Each number is 200 + 40 x the weight over its row's rms, rounded and kept within 0 to 999. Layers, rows and columns count from 0. The size before them is the row's rms in percent of the matrix's.

# layer 5 attention key, 384x256, rms 0.0792, rows 290-317, columns 0-127
076,245,330,220,153,179,97,175,230,198,142,161,137,213,262,206,195,105,187,194,180,224,134,173,150,227,257,220,237,223,211,234,164,152,179,182,205,189,152,202,213,166,269,204,218,178,167,227,270,294,241,247,202,63,201,188,225,324,197,156,261,117,215,190,165,232,300,183,219,163,180,180,167,216,131,240,230,211,219,232,231,213,169,248,219,178,232,175,102,216,171,207,164,197,204,199,190,233,184,131,205,234,226,167,203,147,168,226,186,106,188,169,180,191,215,214,238,212,252,202,235,145,235,223,196,247,173,200,210
110,144,126,276,324,267,315,187,138,167,207,191,256,189,169,199,257,199,215,217,146,193,185,165,235,126,181,175,197,207,179,165,190,244,193,196,138,231,237,231,138,230,161,181,186,231,220,244,150,184,185,202,223,271,149,283,164,124,194,175,195,230,181,219,185,190,127,233,192,218,230,174,207,199,202,223,135,177,206,261,186,172,228,177,235,142,201,200,232,193,247,240,140,228,192,130,199,202,170,264,158,213,134,299,182,133,216,231,157,196,171,231,176,208,165,230,241,179,212,193,145,241,175,241,100,121,234,188,216
095,200,143,151,214,253,176,190,213,255,257,278,166,239,168,160,226,202,206,171,154,200,240,186,226,235,178,217,163,179,190,221,199,179,206,208,186,216,217,143,134,286,143,198,210,194,213,258,112,143,208,271,160,208,210,215,173,178,214,180,206,277,198,176,304,159,102,208,134,165,240,147,240,197,241,179,211,223,192,139,157,164,220,192,159,137,158,189,312,215,237,192,218,193,141,193,178,188,246,256,224,218,223,206,206,266,261,170,190,280,138,200,177,239,210,111,262,185,203,165,192,250,169,190,201,125,223,216,234
145,227,290,113,118,67,204,178,267,156,197,182,115,154,188,210,182,224,230,181,307,161,221,225,123,261,222,200,203,245,193,212,200,210,158,231,239,225,159,233,255,169,245,203,175,165,157,177,269,198,236,221,152,167,230,164,224,211,155,234,217,187,181,208,272,183,218,166,272,296,224,233,204,195,174,226,188,231,200,203,157,212,150,186,204,219,238,228,161,177,178,136,290,181,226,276,222,234,229,109,189,189,247,170,203,163,187,227,197,151,247,166,233,231,233,231,120,228,252,168,194,162,152,121,210,276,168,194,200
113,186,95,218,275,233,217,264,118,197,276,233,240,245,163,195,187,213,170,175,146,235,176,212,191,111,247,184,195,139,169,216,208,232,230,180,133,143,225,183,182,296,161,185,196,193,308,265,209,179,136,200,239,220,184,246,162,175,211,203,199,188,226,258,222,164,135,206,174,175,225,142,248,194,210,146,119,155,231,144,222,196,240,215,238,227,161,138,230,149,204,243,211,217,184,145,208,216,231,301,203,258,217,237,209,188,254,194,182,218,222,225,133,170,154,234,239,162,168,197,176,213,204,199,196,90,181,181,189
074,175,102,189,251,238,322,181,184,224,291,229,217,184,160,169,224,269,186,239,248,146,193,227,235,162,172,142,169,198,159,178,181,245,239,213,229,172,275,207,224,284,116,146,176,241,226,178,131,113,184,134,194,288,155,176,138,91,216,208,137,276,240,232,216,165,105,228,168,203,237,168,245,192,240,138,113,197,192,151,181,183,189,235,182,193,224,217,289,179,249,167,229,211,189,218,216,149,226,242,194,224,181,251,231,217,272,200,164,285,211,210,231,196,197,151,188,168,166,182,165,237,154,166,163,139,236,223,243
098,242,240,172,194,124,158,257,242,183,192,187,161,167,168,263,136,215,203,152,172,212,220,230,149,219,278,229,239,203,203,236,179,210,203,174,212,218,110,199,203,182,225,280,199,188,165,165,207,217,216,217,192,163,233,212,276,243,166,196,243,107,220,141,186,235,287,104,295,239,174,216,168,183,186,206,270,187,214,221,154,237,244,205,157,266,239,247,135,177,170,214,220,253,222,234,162,251,220,148,193,261,271,162,195,126,162,170,191,149,229,217,220,180,232,268,94,190,235,206,171,171,238,222,273,197,179,215,230
128,197,93,268,214,218,185,215,128,291,217,258,227,265,156,182,196,258,190,240,231,212,190,241,206,174,169,169,169,148,192,213,227,212,249,195,175,201,241,153,203,253,136,175,176,219,279,191,198,214,130,159,217,246,145,209,142,127,274,217,192,209,211,260,185,144,169,230,154,129,229,151,270,190,266,97,171,162,179,155,255,185,258,185,219,253,143,157,264,216,240,235,218,211,184,219,251,187,240,215,221,198,175,252,227,241,264,180,258,265,222,227,181,238,207,173,172,207,190,208,238,255,186,133,207,106,236,210,192
087,188,148,167,222,271,281,216,181,214,240,230,224,227,158,169,247,264,190,202,199,169,205,204,237,177,119,159,167,187,180,145,233,179,192,238,167,176,288,222,180,278,183,169,195,215,223,234,140,187,171,148,226,249,210,211,176,152,249,217,172,266,202,218,175,156,129,235,140,211,189,172,239,202,238,172,177,209,180,181,243,219,198,159,221,200,187,133,295,188,242,235,209,200,203,184,209,207,236,288,193,180,143,219,235,256,257,215,193,282,184,202,196,235,214,153,238,205,182,224,191,283,202,177,165,169,273,212,189
156,201,309,99,201,130,221,198,306,128,211,154,117,170,229,264,156,182,257,119,273,196,240,234,132,232,282,207,220,231,175,242,176,193,195,198,234,182,188,277,247,177,249,247,187,172,167,173,280,195,236,246,179,154,237,161,223,259,154,248,199,150,178,157,213,192,221,181,234,254,187,262,159,201,168,245,236,233,240,211,168,242,171,191,203,259,238,203,162,135,152,207,256,166,225,242,160,212,188,135,154,226,233,157,178,161,169,204,146,116,226,189,251,181,192,256,191,202,249,207,194,115,185,244,245,227,173,188,196
095,226,256,115,153,216,147,153,257,175,204,223,137,205,267,220,191,169,205,217,261,144,205,211,182,181,192,254,143,211,228,241,174,178,191,250,235,210,147,216,209,174,190,240,174,173,223,191,217,154,239,278,145,140,243,124,189,288,155,155,202,261,144,167,214,190,233,266,191,136,227,170,171,204,240,169,227,183,172,166,194,165,112,233,144,193,151,195,206,253,160,168,222,208,235,207,143,195,200,99,229,194,160,227,255,311,267,179,266,228,191,121,165,187,245,104,232,211,205,172,217,178,206,201,306,239,237,252,197
105,167,307,177,154,162,150,175,209,155,167,124,172,186,237,270,191,169,235,173,136,230,221,247,178,236,209,223,191,235,228,201,142,207,180,175,246,222,140,216,183,176,264,258,195,192,157,217,263,237,245,275,191,148,263,189,254,321,161,198,219,128,200,151,207,203,291,142,275,224,169,254,116,189,104,271,234,227,203,234,194,219,172,188,215,169,258,228,98,182,144,191,209,229,228,217,155,207,141,149,192,229,251,160,188,135,163,225,175,146,192,168,199,179,178,247,191,219,217,198,194,148,227,239,204,271,191,185,204
124,200,135,319,214,219,171,240,127,258,200,203,258,219,162,235,179,174,174,193,162,188,229,254,193,157,191,131,276,188,178,165,251,195,234,204,144,206,244,199,171,230,190,210,194,183,213,207,190,196,167,153,254,296,190,212,213,97,260,210,166,179,206,249,153,226,170,218,195,190,189,204,175,213,215,137,186,209,215,242,156,203,262,170,225,195,228,171,228,200,227,226,138,175,125,158,260,157,168,283,197,143,205,200,230,147,225,145,192,186,234,319,176,130,182,261,173,158,158,215,189,231,202,218,170,165,225,163,165
084,224,95,205,245,273,224,158,182,219,249,271,190,210,183,117,193,218,159,244,226,161,177,146,244,164,164,173,161,200,151,185,198,276,231,238,205,211,259,191,229,191,113,139,204,227,271,214,84,116,202,152,174,278,131,187,156,134,221,234,176,289,235,228,237,151,93,222,149,170,257,174,241,201,266,157,131,177,171,163,211,161,205,209,150,242,204,194,302,224,236,199,222,162,156,181,224,151,237,234,219,164,129,224,214,283,276,181,207,270,203,208,256,222,198,167,209,205,170,144,226,244,165,123,187,175,198,264,235
106,182,204,230,178,211,205,147,164,210,140,155,241,118,209,256,148,188,214,173,101,228,190,147,191,177,131,235,263,277,181,129,169,126,159,146,204,259,209,237,99,211,259,247,245,203,174,200,207,230,209,202,217,223,202,176,151,253,184,197,195,178,164,203,132,201,241,199,216,296,94,218,203,157,155,290,225,183,193,269,163,128,238,133,238,152,201,238,64,164,181,181,195,207,199,204,147,215,120,261,187,199,191,210,199,178,167,276,190,208,161,189,167,171,233,248,175,218,226,158,177,209,214,233,165,202,223,246,200
148,199,153,296,188,241,151,204,123,286,222,277,240,267,178,195,170,205,147,239,181,229,195,156,233,232,213,160,187,163,199,189,232,127,203,210,173,172,248,168,241,227,119,178,226,194,219,198,162,214,207,140,228,206,128,226,160,167,204,205,238,220,184,226,165,174,153,209,140,161,227,157,194,270,271,155,194,201,220,194,235,211,262,257,200,214,173,171,258,245,246,248,136,167,194,214,248,171,251,271,218,199,185,156,202,288,256,175,237,236,191,213,177,211,174,156,206,168,127,233,221,220,189,169,158,191,208,222,142
125,188,89,284,204,243,215,191,110,241,227,239,275,206,166,121,235,222,173,181,160,171,174,136,244,139,165,148,227,157,210,211,217,151,249,262,178,136,203,113,230,178,159,197,171,154,229,222,136,207,182,128,218,208,140,206,168,122,176,200,228,256,226,250,133,234,208,173,165,158,214,141,228,199,255,140,156,204,208,224,238,242,241,296,198,162,193,227,237,225,179,252,136,205,198,199,236,239,207,198,189,153,210,166,224,253,247,139,193,217,188,198,158,187,183,148,249,166,133,199,185,251,261,252,158,170,219,178,203
072,182,132,159,265,307,250,178,233,172,274,250,184,138,204,158,205,216,159,274,227,147,200,158,222,129,176,211,126,216,177,197,200,232,190,225,229,208,249,206,184,216,147,164,198,188,223,192,152,98,212,193,186,258,172,178,148,121,191,211,143,303,191,192,262,158,75,253,205,230,245,224,163,155,208,195,185,228,161,205,173,162,178,205,129,174,207,241,259,248,232,183,240,153,180,176,169,134,196,198,211,177,128,215,181,267,285,205,219,258,166,161,284,178,193,201,208,195,164,122,184,240,194,85,189,176,192,241,215
159,216,259,123,186,149,201,158,273,161,208,174,164,161,259,239,190,193,260,118,245,177,223,218,161,209,225,173,230,237,203,180,167,257,158,188,279,224,121,259,176,187,258,237,166,213,154,130,240,175,212,261,207,170,283,148,280,217,155,217,188,192,186,145,239,218,241,174,249,268,203,235,192,129,170,247,273,236,221,237,125,212,173,177,202,192,274,224,150,179,190,132,267,191,155,247,158,208,203,122,155,255,212,179,158,146,168,221,157,144,198,193,234,174,238,264,151,236,255,174,176,171,163,178,233,200,197,155,223
071,227,265,202,148,105,129,239,190,214,122,179,174,265,254,235,193,165,177,165,153,253,206,196,128,235,285,215,255,188,184,242,165,186,241,174,220,178,129,186,212,211,261,227,183,191,174,252,287,270,182,244,203,111,217,209,234,282,176,145,229,89,229,198,186,265,319,125,217,221,167,189,248,216,219,185,180,181,264,222,200,221,219,208,259,222,239,185,141,145,156,219,196,220,216,170,218,264,186,190,217,229,277,131,233,140,134,207,185,128,218,215,137,182,193,205,160,213,275,258,220,167,213,303,217,215,154,142,160
074,205,233,240,152,129,121,220,183,252,141,119,191,238,208,225,194,227,229,164,145,267,201,212,145,281,220,166,214,204,251,236,193,157,208,207,196,185,137,163,196,210,221,258,183,189,175,193,256,240,186,262,194,87,218,228,244,324,201,164,239,128,204,181,197,230,333,82,208,114,162,203,214,181,145,192,241,168,250,207,184,222,219,222,236,217,213,198,124,189,134,253,234,255,157,228,211,256,204,198,184,205,257,152,212,170,171,190,185,134,205,187,128,202,173,196,163,197,243,243,219,135,216,306,231,176,219,141,187
103,237,125,187,214,193,162,257,190,181,235,259,269,234,160,165,263,261,160,246,201,247,137,180,243,165,186,210,155,159,173,241,233,163,219,254,169,178,239,167,225,242,150,206,155,167,248,236,192,246,184,110,235,196,124,218,130,209,202,230,230,180,300,238,177,150,232,185,181,176,151,191,256,193,195,187,113,145,169,175,272,248,248,228,296,276,195,193,262,187,204,304,172,226,225,192,252,228,234,177,200,192,215,198,205,245,232,189,239,276,171,188,189,225,246,174,205,206,138,204,181,268,248,219,176,219,167,174,174
102,154,156,147,216,226,244,198,216,179,188,141,220,166,262,183,205,187,233,174,149,215,140,199,220,235,229,228,170,204,254,213,156,192,185,218,285,240,183,180,136,159,180,247,192,165,211,213,199,161,227,266,165,197,238,221,212,226,206,189,188,220,241,107,245,201,267,200,150,186,157,176,291,124,212,225,223,134,177,186,183,183,197,205,186,151,153,238,198,190,163,129,215,231,204,194,133,194,190,162,168,295,202,212,150,242,151,208,126,180,213,168,212,211,209,133,204,165,208,135,173,158,197,248,233,190,202,222,286
101,259,234,143,160,126,166,200,203,198,190,118,146,160,226,305,191,233,270,176,187,216,248,264,103,183,221,191,223,223,175,196,171,228,181,193,230,235,110,251,128,190,251,183,181,202,157,157,227,169,177,244,190,179,269,159,216,189,144,227,228,172,217,168,169,220,233,180,249,216,214,241,184,142,159,208,219,277,177,232,126,175,183,156,144,189,221,247,144,134,174,119,244,210,242,229,129,228,194,160,206,212,295,207,191,133,183,178,207,162,238,186,234,215,262,243,124,193,255,177,179,185,199,191,233,197,176,157,227
097,209,277,164,142,85,144,219,231,176,145,119,178,202,204,221,185,192,222,152,170,198,223,164,171,242,207,213,230,234,236,198,163,230,179,205,219,255,142,216,168,186,286,225,215,185,160,235,242,256,209,267,189,124,290,207,234,318,171,172,210,141,175,132,211,218,310,131,212,213,141,235,218,199,124,279,222,215,230,238,169,210,168,178,235,195,281,193,101,133,147,222,206,215,172,222,157,285,189,138,196,186,258,138,193,192,163,238,178,171,194,164,166,219,181,229,220,222,239,219,220,166,168,240,268,227,161,168,193
079,268,164,283,230,164,108,184,126,261,138,160,248,159,241,192,234,276,231,167,181,208,126,176,179,268,195,163,182,173,215,203,204,227,235,175,164,212,271,218,164,285,180,186,190,185,212,117,256,245,171,159,215,181,255,212,201,186,202,176,217,177,213,208,141,187,246,146,219,198,196,228,167,191,293,167,180,177,237,228,193,159,231,186,285,179,227,235,196,184,134,218,210,234,143,208,299,195,230,171,193,142,226,162,194,151,209,195,216,180,225,236,192,226,209,197,149,297,179,262,202,245,153,220,239,202,187,170,174
098,172,163,190,224,326,275,230,190,170,200,219,202,211,154,203,165,227,165,176,141,232,199,186,222,145,148,154,205,203,189,229,210,167,193,205,190,188,233,124,257,169,196,266,224,241,164,249,102,234,175,195,184,281,138,265,207,248,230,206,194,200,208,179,164,218,232,154,164,158,207,182,226,231,133,195,257,158,198,204,251,260,217,199,223,217,164,223,187,255,218,255,201,257,257,159,139,192,129,306,161,208,168,210,200,199,256,223,152,263,165,273,219,249,164,195,219,172,202,246,194,125,272,224,152,132,239,220,188
105,193,178,208,197,214,186,185,162,279,227,241,227,246,225,137,215,213,207,156,262,159,165,189,282,200,272,201,240,180,167,182,218,289,255,235,243,147,172,199,215,235,130,163,230,213,234,147,216,165,238,135,209,150,152,167,158,134,150,192,165,195,240,247,220,194,162,152,205,246,197,180,191,177,288,181,166,207,204,109,231,125,190,280,164,267,223,200,200,183,273,173,210,163,211,207,248,163,319,136,243,243,188,148,194,165,216,207,192,161,226,238,221,122,238,200,178,257,146,215,173,253,210,188,213,236,217,208,193
# layer 5 attention query, 384x256, rms 0.0796, rows 291-317, columns 0-127
093,237,133,198,155,296,208,163,162,213,126,213,167,249,184,240,220,148,214,199,156,255,153,181,182,101,178,218,218,176,163,162,202,152,244,198,214,174,185,187,206,214,219,187,250,190,265,235,165,164,204,213,199,205,158,224,140,170,243,212,225,157,189,213,173,215,155,260,158,99,190,174,188,189,185,174,138,147,213,208,236,147,192,208,173,172,216,145,279,214,185,254,173,221,203,95,172,135,247,264,206,118,182,221,199,159,205,159,212,253,217,268,183,196,184,193,184,172,184,199,179,227,292,297,176,171,256,248,196
104,218,194,127,161,223,128,190,178,243,115,236,226,196,184,77,225,182,254,165,124,232,228,178,218,332,145,214,245,160,222,204,190,126,222,236,168,131,280,184,240,270,213,199,236,158,170,261,235,253,177,249,213,124,228,240,163,241,206,157,194,200,202,109,217,192,237,176,220,207,163,206,248,181,202,155,244,182,159,219,215,257,175,204,258,159,154,190,163,235,134,192,159,238,165,201,204,239,184,200,182,230,249,150,184,201,210,199,220,214,152,161,196,230,217,193,195,219,234,217,319,154,193,212,239,257,158,179,118
104,133,253,148,208,111,352,241,243,139,231,154,173,212,222,198,195,244,187,203,213,117,207,217,173,188,162,202,212,214,269,224,176,293,213,140,181,277,176,232,157,171,181,263,127,217,136,215,198,228,204,197,207,249,229,178,267,243,185,193,119,177,239,188,181,213,184,160,122,276,207,165,175,179,207,174,239,260,154,182,209,235,199,250,220,242,219,207,159,134,233,197,207,169,207,292,152,189,146,166,187,207,215,220,227,214,200,256,259,176,200,172,176,151,227,165,197,237,183,197,180,212,148,169,253,204,199,197,202
109,217,154,204,153,269,121,230,164,151,149,247,199,189,240,244,200,228,141,241,184,220,190,179,173,171,212,179,266,267,145,220,210,123,190,263,230,155,183,173,170,206,167,174,219,124,227,218,70,197,211,194,236,212,188,245,135,194,197,207,260,192,210,176,174,273,175,245,298,86,234,208,194,260,108,205,139,205,208,202,164,150,206,229,205,190,205,191,203,160,233,214,127,198,176,150,200,195,195,224,224,124,265,245,185,158,189,212,149,216,124,182,213,243,215,141,143,187,180,212,179,188,209,189,148,173,267,249,217
140,200,161,179,203,252,173,269,169,224,120,226,205,218,197,142,251,216,148,230,124,172,185,139,246,232,187,188,224,155,190,129,172,211,233,253,229,210,232,95,213,260,144,165,252,244,231,232,129,154,207,149,227,212,185,227,118,197,215,226,209,209,241,244,244,259,166,226,228,193,198,210,194,200,215,152,147,151,249,198,212,219,219,178,199,148,208,166,282,236,203,252,112,178,186,144,184,163,230,198,202,160,198,228,250,215,210,189,227,250,141,216,208,288,213,139,215,220,195,208,220,210,248,194,188,141,266,194,150
115,194,206,204,237,158,287,167,242,86,241,158,184,165,242,193,218,266,230,128,301,177,196,232,217,145,232,185,264,285,179,218,192,194,150,198,229,226,187,290,253,124,171,163,185,242,170,170,196,207,208,133,215,231,184,159,282,211,163,231,133,199,168,240,131,240,146,165,162,216,260,248,148,203,196,261,206,286,225,179,132,193,241,221,239,265,232,168,169,135,264,114,210,144,190,210,208,188,184,183,247,186,171,222,206,162,196,183,210,186,217,210,329,160,138,185,194,243,180,223,164,195,155,146,203,218,226,226,234
109,86,172,253,191,267,204,219,195,166,226,203,233,226,134,195,296,264,127,236,149,229,184,131,250,144,226,134,226,155,209,121,217,210,210,244,192,171,214,211,182,201,214,176,261,220,235,220,107,179,213,113,237,236,201,257,165,151,220,219,207,188,203,288,197,303,207,283,236,184,222,199,178,249,206,182,144,212,168,157,176,260,239,164,209,194,228,191,212,206,196,239,111,176,211,191,187,240,206,232,226,187,198,257,202,201,170,205,143,151,160,209,214,226,253,187,191,231,207,257,195,213,218,196,220,167,262,160,189
123,270,173,169,155,258,81,221,139,215,113,233,207,229,183,166,229,217,195,193,112,195,215,195,186,292,159,202,186,148,194,199,156,213,242,236,200,165,200,126,242,231,200,209,219,187,262,223,181,164,215,228,177,158,235,235,160,239,241,201,239,165,227,159,190,211,225,202,230,152,182,194,237,173,165,108,181,154,214,245,233,232,173,174,200,204,195,205,191,245,122,258,95,245,233,160,217,281,174,199,143,155,235,183,215,149,192,230,207,215,143,191,140,247,230,230,223,229,243,187,245,156,247,249,239,208,202,158,143
121,203,244,106,229,162,235,201,257,104,196,174,207,144,250,191,145,178,206,202,250,161,223,222,167,249,155,269,153,270,242,260,197,212,151,154,179,248,161,209,166,205,183,175,72,182,166,231,236,208,224,234,193,177,242,157,241,260,152,193,155,180,223,167,197,163,233,126,180,220,242,176,232,165,169,225,240,245,161,187,203,148,164,235,186,322,161,195,112,167,230,146,242,223,222,261,194,247,139,160,192,209,179,198,188,201,196,229,191,229,159,141,206,142,156,172,169,223,201,173,160,204,145,189,260,212,172,228,236
098,179,253,154,190,176,165,224,172,227,231,184,199,193,210,171,214,186,245,198,165,278,232,239,177,262,161,185,182,146,223,163,206,181,222,201,139,178,235,168,124,220,265,220,256,206,202,207,253,194,193,201,150,113,217,191,233,187,261,192,172,214,186,152,249,225,286,190,234,248,204,189,270,151,219,191,243,196,133,192,255,232,188,152,247,161,122,251,151,248,192,175,219,254,128,289,216,244,219,167,158,236,201,157,217,242,160,218,166,174,189,167,166,206,268,300,218,214,252,175,254,187,175,196,240,217,113,175,156
139,274,256,184,213,115,218,163,221,190,199,157,156,186,212,219,177,173,303,118,225,154,223,248,82,200,210,225,177,243,220,242,129,162,192,119,185,222,178,227,175,190,252,255,179,164,158,182,259,286,216,332,172,144,214,167,220,271,215,181,219,160,167,147,216,173,228,159,139,242,210,197,201,166,174,181,303,213,231,214,181,159,151,142,192,170,187,262,158,203,180,208,306,224,187,178,227,261,215,192,165,234,228,177,178,157,208,228,197,182,206,159,183,208,195,236,170,168,256,207,206,146,195,208,194,256,94,241,185
097,255,136,181,193,273,263,259,204,183,194,205,196,148,196,217,234,228,170,255,176,207,169,147,186,116,255,169,233,211,231,208,212,220,146,158,207,175,170,173,231,156,193,183,207,193,182,219,147,203,224,195,239,327,209,215,194,126,166,252,192,167,207,269,164,221,205,175,190,130,200,162,190,201,206,249,171,205,175,181,189,222,251,238,167,236,239,123,256,214,256,235,179,141,256,181,192,184,216,232,211,215,185,305,221,190,204,158,143,156,229,268,201,196,152,126,185,153,167,207,163,228,200,201,125,124,246,245,228
141,124,135,233,204,272,220,240,178,239,202,237,274,228,175,176,215,194,118,277,171,246,163,155,278,193,198,188,209,145,209,136,285,214,207,268,192,218,214,172,206,213,145,192,232,210,195,189,168,150,175,82,239,274,154,253,156,139,162,171,205,248,200,256,291,201,156,247,223,192,189,189,185,220,259,170,95,189,168,165,215,222,216,240,196,130,226,161,266,212,246,168,130,174,195,224,195,139,215,235,210,200,168,225,212,261,187,184,205,223,192,256,186,238,226,176,203,204,152,188,223,244,227,162,171,185,269,145,205
095,279,190,216,234,192,291,212,112,256,200,184,155,218,185,273,175,183,182,215,212,205,203,225,155,117,263,198,202,197,163,204,190,240,173,210,316,273,168,274,223,263,161,196,190,220,229,165,148,181,191,149,162,226,201,208,193,233,202,213,246,207,248,217,219,254,197,242,179,216,259,164,195,197,225,220,212,218,268,204,213,125,227,295,97,193,248,199,272,89,252,191,220,253,307,170,147,147,235,180,240,205,184,168,160,181,174,215,190,237,245,192,185,122,147,198,185,125,175,138,226,200,219,224,182,254,238,265,230
117,173,92,235,245,286,90,200,153,194,217,220,285,204,223,185,270,195,151,215,193,221,144,192,205,199,172,203,228,208,179,192,287,171,188,310,205,166,191,196,233,195,104,115,174,198,168,216,177,199,149,122,240,260,176,189,178,183,150,215,181,284,207,253,196,180,169,261,192,163,279,235,238,226,251,221,163,230,165,182,189,168,251,213,167,192,164,139,223,189,213,183,181,248,233,179,218,125,253,203,201,181,196,201,183,186,222,131,268,229,186,266,246,201,171,150,151,207,155,189,142,253,186,196,205,223,226,223,209
110,238,164,277,209,215,125,218,183,212,191,228,243,241,242,197,206,205,188,200,260,227,236,160,292,182,246,224,284,253,125,130,264,178,214,265,207,264,249,138,230,211,183,130,167,304,170,137,181,98,165,178,215,231,198,180,157,219,170,205,174,255,234,227,181,164,183,168,233,164,217,246,206,239,179,235,121,192,207,253,252,242,250,178,178,154,258,174,294,240,152,242,221,175,198,161,252,157,238,273,280,207,174,199,248,230,195,171,252,190,172,263,235,276,207,241,228,216,132,248,165,258,219,182,163,179,295,202,194
107,139,121,230,221,283,165,218,166,233,212,254,254,224,164,181,209,162,96,245,183,256,99,212,224,171,173,188,211,182,142,170,269,202,234,310,197,171,242,175,205,198,155,141,265,178,221,194,173,157,160,93,230,246,116,226,157,149,216,204,200,250,190,251,233,238,152,267,205,152,192,156,222,182,232,192,133,169,213,169,206,181,243,218,202,196,209,187,252,206,231,180,109,245,244,169,166,102,248,239,225,153,132,206,232,215,243,135,243,279,169,235,183,184,199,152,170,213,131,131,199,214,228,196,180,197,279,230,195
112,210,286,99,200,138,302,205,260,134,169,162,141,144,214,195,187,163,234,200,224,132,188,199,173,219,183,233,159,152,271,251,109,218,188,142,183,242,206,283,183,170,224,203,164,240,204,217,280,243,217,245,155,193,187,185,220,200,172,210,164,178,193,175,186,175,248,137,150,213,204,210,162,182,217,197,259,198,218,219,207,211,169,239,237,210,197,232,168,207,187,144,208,184,217,253,184,241,162,189,224,236,172,181,209,185,199,227,180,126,248,172,179,156,163,175,252,210,280,169,230,159,145,219,245,177,147,228,190
086,254,255,186,210,136,224,237,245,143,237,186,182,175,218,222,168,266,282,122,211,158,269,181,166,255,248,197,251,232,239,252,184,186,155,176,196,223,182,255,190,158,228,220,127,217,146,237,173,254,250,297,182,191,293,199,191,235,144,165,212,178,191,145,186,178,208,132,185,201,170,228,160,236,156,213,253,229,183,242,154,187,173,205,193,203,224,228,148,180,172,193,264,133,172,281,254,246,185,179,224,232,276,232,213,171,122,227,143,97,223,196,229,164,206,230,230,198,234,271,191,168,198,168,196,238,156,151,223
112,231,264,204,204,129,156,187,233,139,182,153,171,187,224,149,250,237,274,127,218,172,246,189,206,276,211,261,240,190,282,234,150,132,170,204,194,229,181,226,221,158,283,210,211,227,185,201,251,268,242,327,169,141,288,217,211,294,198,169,212,171,156,127,260,158,242,106,196,208,201,247,189,196,171,172,235,224,202,236,171,221,170,149,208,163,223,224,154,239,122,248,223,182,175,217,240,280,176,176,216,261,251,170,210,144,155,244,157,101,208,172,222,223,234,218,192,260,267,260,238,161,223,209,222,262,142,171,194
092,242,137,271,205,229,101,153,174,208,199,230,240,169,203,271,197,278,136,166,198,274,230,183,219,159,230,212,176,241,140,130,259,221,196,233,232,241,227,180,190,321,138,229,159,204,220,165,85,122,171,154,233,190,275,225,138,222,135,175,228,238,248,208,193,185,158,252,268,216,215,184,220,205,155,173,121,222,209,168,163,211,156,160,184,194,204,184,273,161,198,237,195,180,182,159,233,240,195,262,216,161,207,182,196,225,194,236,206,225,131,204,217,255,230,213,183,215,129,248,176,213,260,165,160,169,233,131,213
109,210,223,215,215,177,185,152,207,218,209,210,168,189,211,187,115,116,248,127,218,232,241,193,260,228,180,257,192,225,212,163,173,178,196,202,185,217,218,211,177,255,240,189,266,157,211,130,232,206,229,255,195,167,164,242,151,240,192,201,190,251,138,166,310,158,177,121,179,256,197,280,172,159,202,162,233,202,270,219,124,196,133,221,139,96,172,253,230,259,209,213,243,276,120,206,170,195,207,185,233,190,176,128,185,196,247,154,181,255,194,128,198,230,174,233,200,191,233,240,265,148,248,179,192,174,134,181,203
102,234,234,93,190,149,306,185,225,153,175,146,99,204,175,191,170,203,216,157,252,136,218,217,214,210,220,219,206,202,220,214,140,239,231,147,171,196,198,210,174,126,219,242,169,247,191,228,232,226,281,242,183,213,201,138,279,262,212,196,211,110,205,112,195,256,255,128,159,182,180,173,171,177,164,218,240,187,206,176,179,254,187,216,197,152,207,189,143,216,169,190,246,132,194,225,168,265,199,171,211,204,191,239,247,220,197,263,269,167,190,207,206,174,226,249,237,249,227,152,220,169,147,191,258,228,161,262,185
134,237,248,166,160,116,188,158,238,173,159,131,164,197,236,191,187,217,253,180,183,181,236,218,165,266,213,238,194,148,225,259,148,216,164,161,184,236,195,241,250,186,244,268,208,228,151,205,253,206,222,289,137,116,256,189,246,297,246,189,167,179,177,74,231,151,244,162,203,221,145,198,177,185,240,160,219,158,238,218,173,214,141,172,206,180,218,224,194,213,138,202,230,200,180,223,195,261,167,168,183,256,244,163,198,204,116,209,185,119,253,155,161,211,194,249,194,221,248,206,259,127,228,219,239,210,156,171,214
103,168,198,233,252,176,104,208,192,200,185,140,172,235,227,223,238,253,159,187,208,232,260,187,196,199,213,267,213,183,244,253,170,213,183,221,240,252,222,194,228,190,180,236,179,188,165,164,197,168,275,222,231,173,271,189,202,246,158,151,145,191,213,167,162,173,218,138,218,154,179,185,165,212,182,213,205,226,190,280,133,233,203,93,192,253,229,158,214,196,36,216,166,132,287,200,202,217,106,209,279,193,251,216,205,213,161,230,231,111,192,242,206,143,207,192,182,226,216,202,224,200,297,235,221,160,253,98,300
092,258,225,219,112,223,222,173,171,205,130,255,196,212,226,196,259,178,236,152,169,196,172,211,226,151,221,176,252,273,166,192,201,160,182,285,263,233,198,155,251,250,169,167,197,220,215,220,138,169,169,142,248,214,195,213,183,159,222,229,213,261,187,227,155,199,183,290,173,195,215,298,172,172,236,162,161,221,290,191,274,140,201,176,226,201,224,114,247,230,228,217,211,295,114,148,260,167,258,188,208,148,188,187,208,154,231,132,188,277,192,208,258,210,105,141,192,203,168,204,152,229,217,199,204,264,252,214,158
088,229,182,238,291,185,183,256,216,163,229,197,221,205,193,179,83,153,150,223,241,169,249,166,240,244,199,164,235,236,197,241,211,133,204,242,208,163,256,168,172,198,152,142,192,207,140,232,176,202,235,207,222,211,138,232,116,137,124,185,213,193,197,272,265,153,130,218,229,210,213,209,202,285,142,271,195,196,217,220,165,215,253,234,212,182,192,198,186,193,229,160,175,153,187,223,246,161,209,253,215,225,215,197,136,228,166,206,274,177,177,251,191,279,210,153,194,165,199,166,149,186,190,202,102,181,163,236,251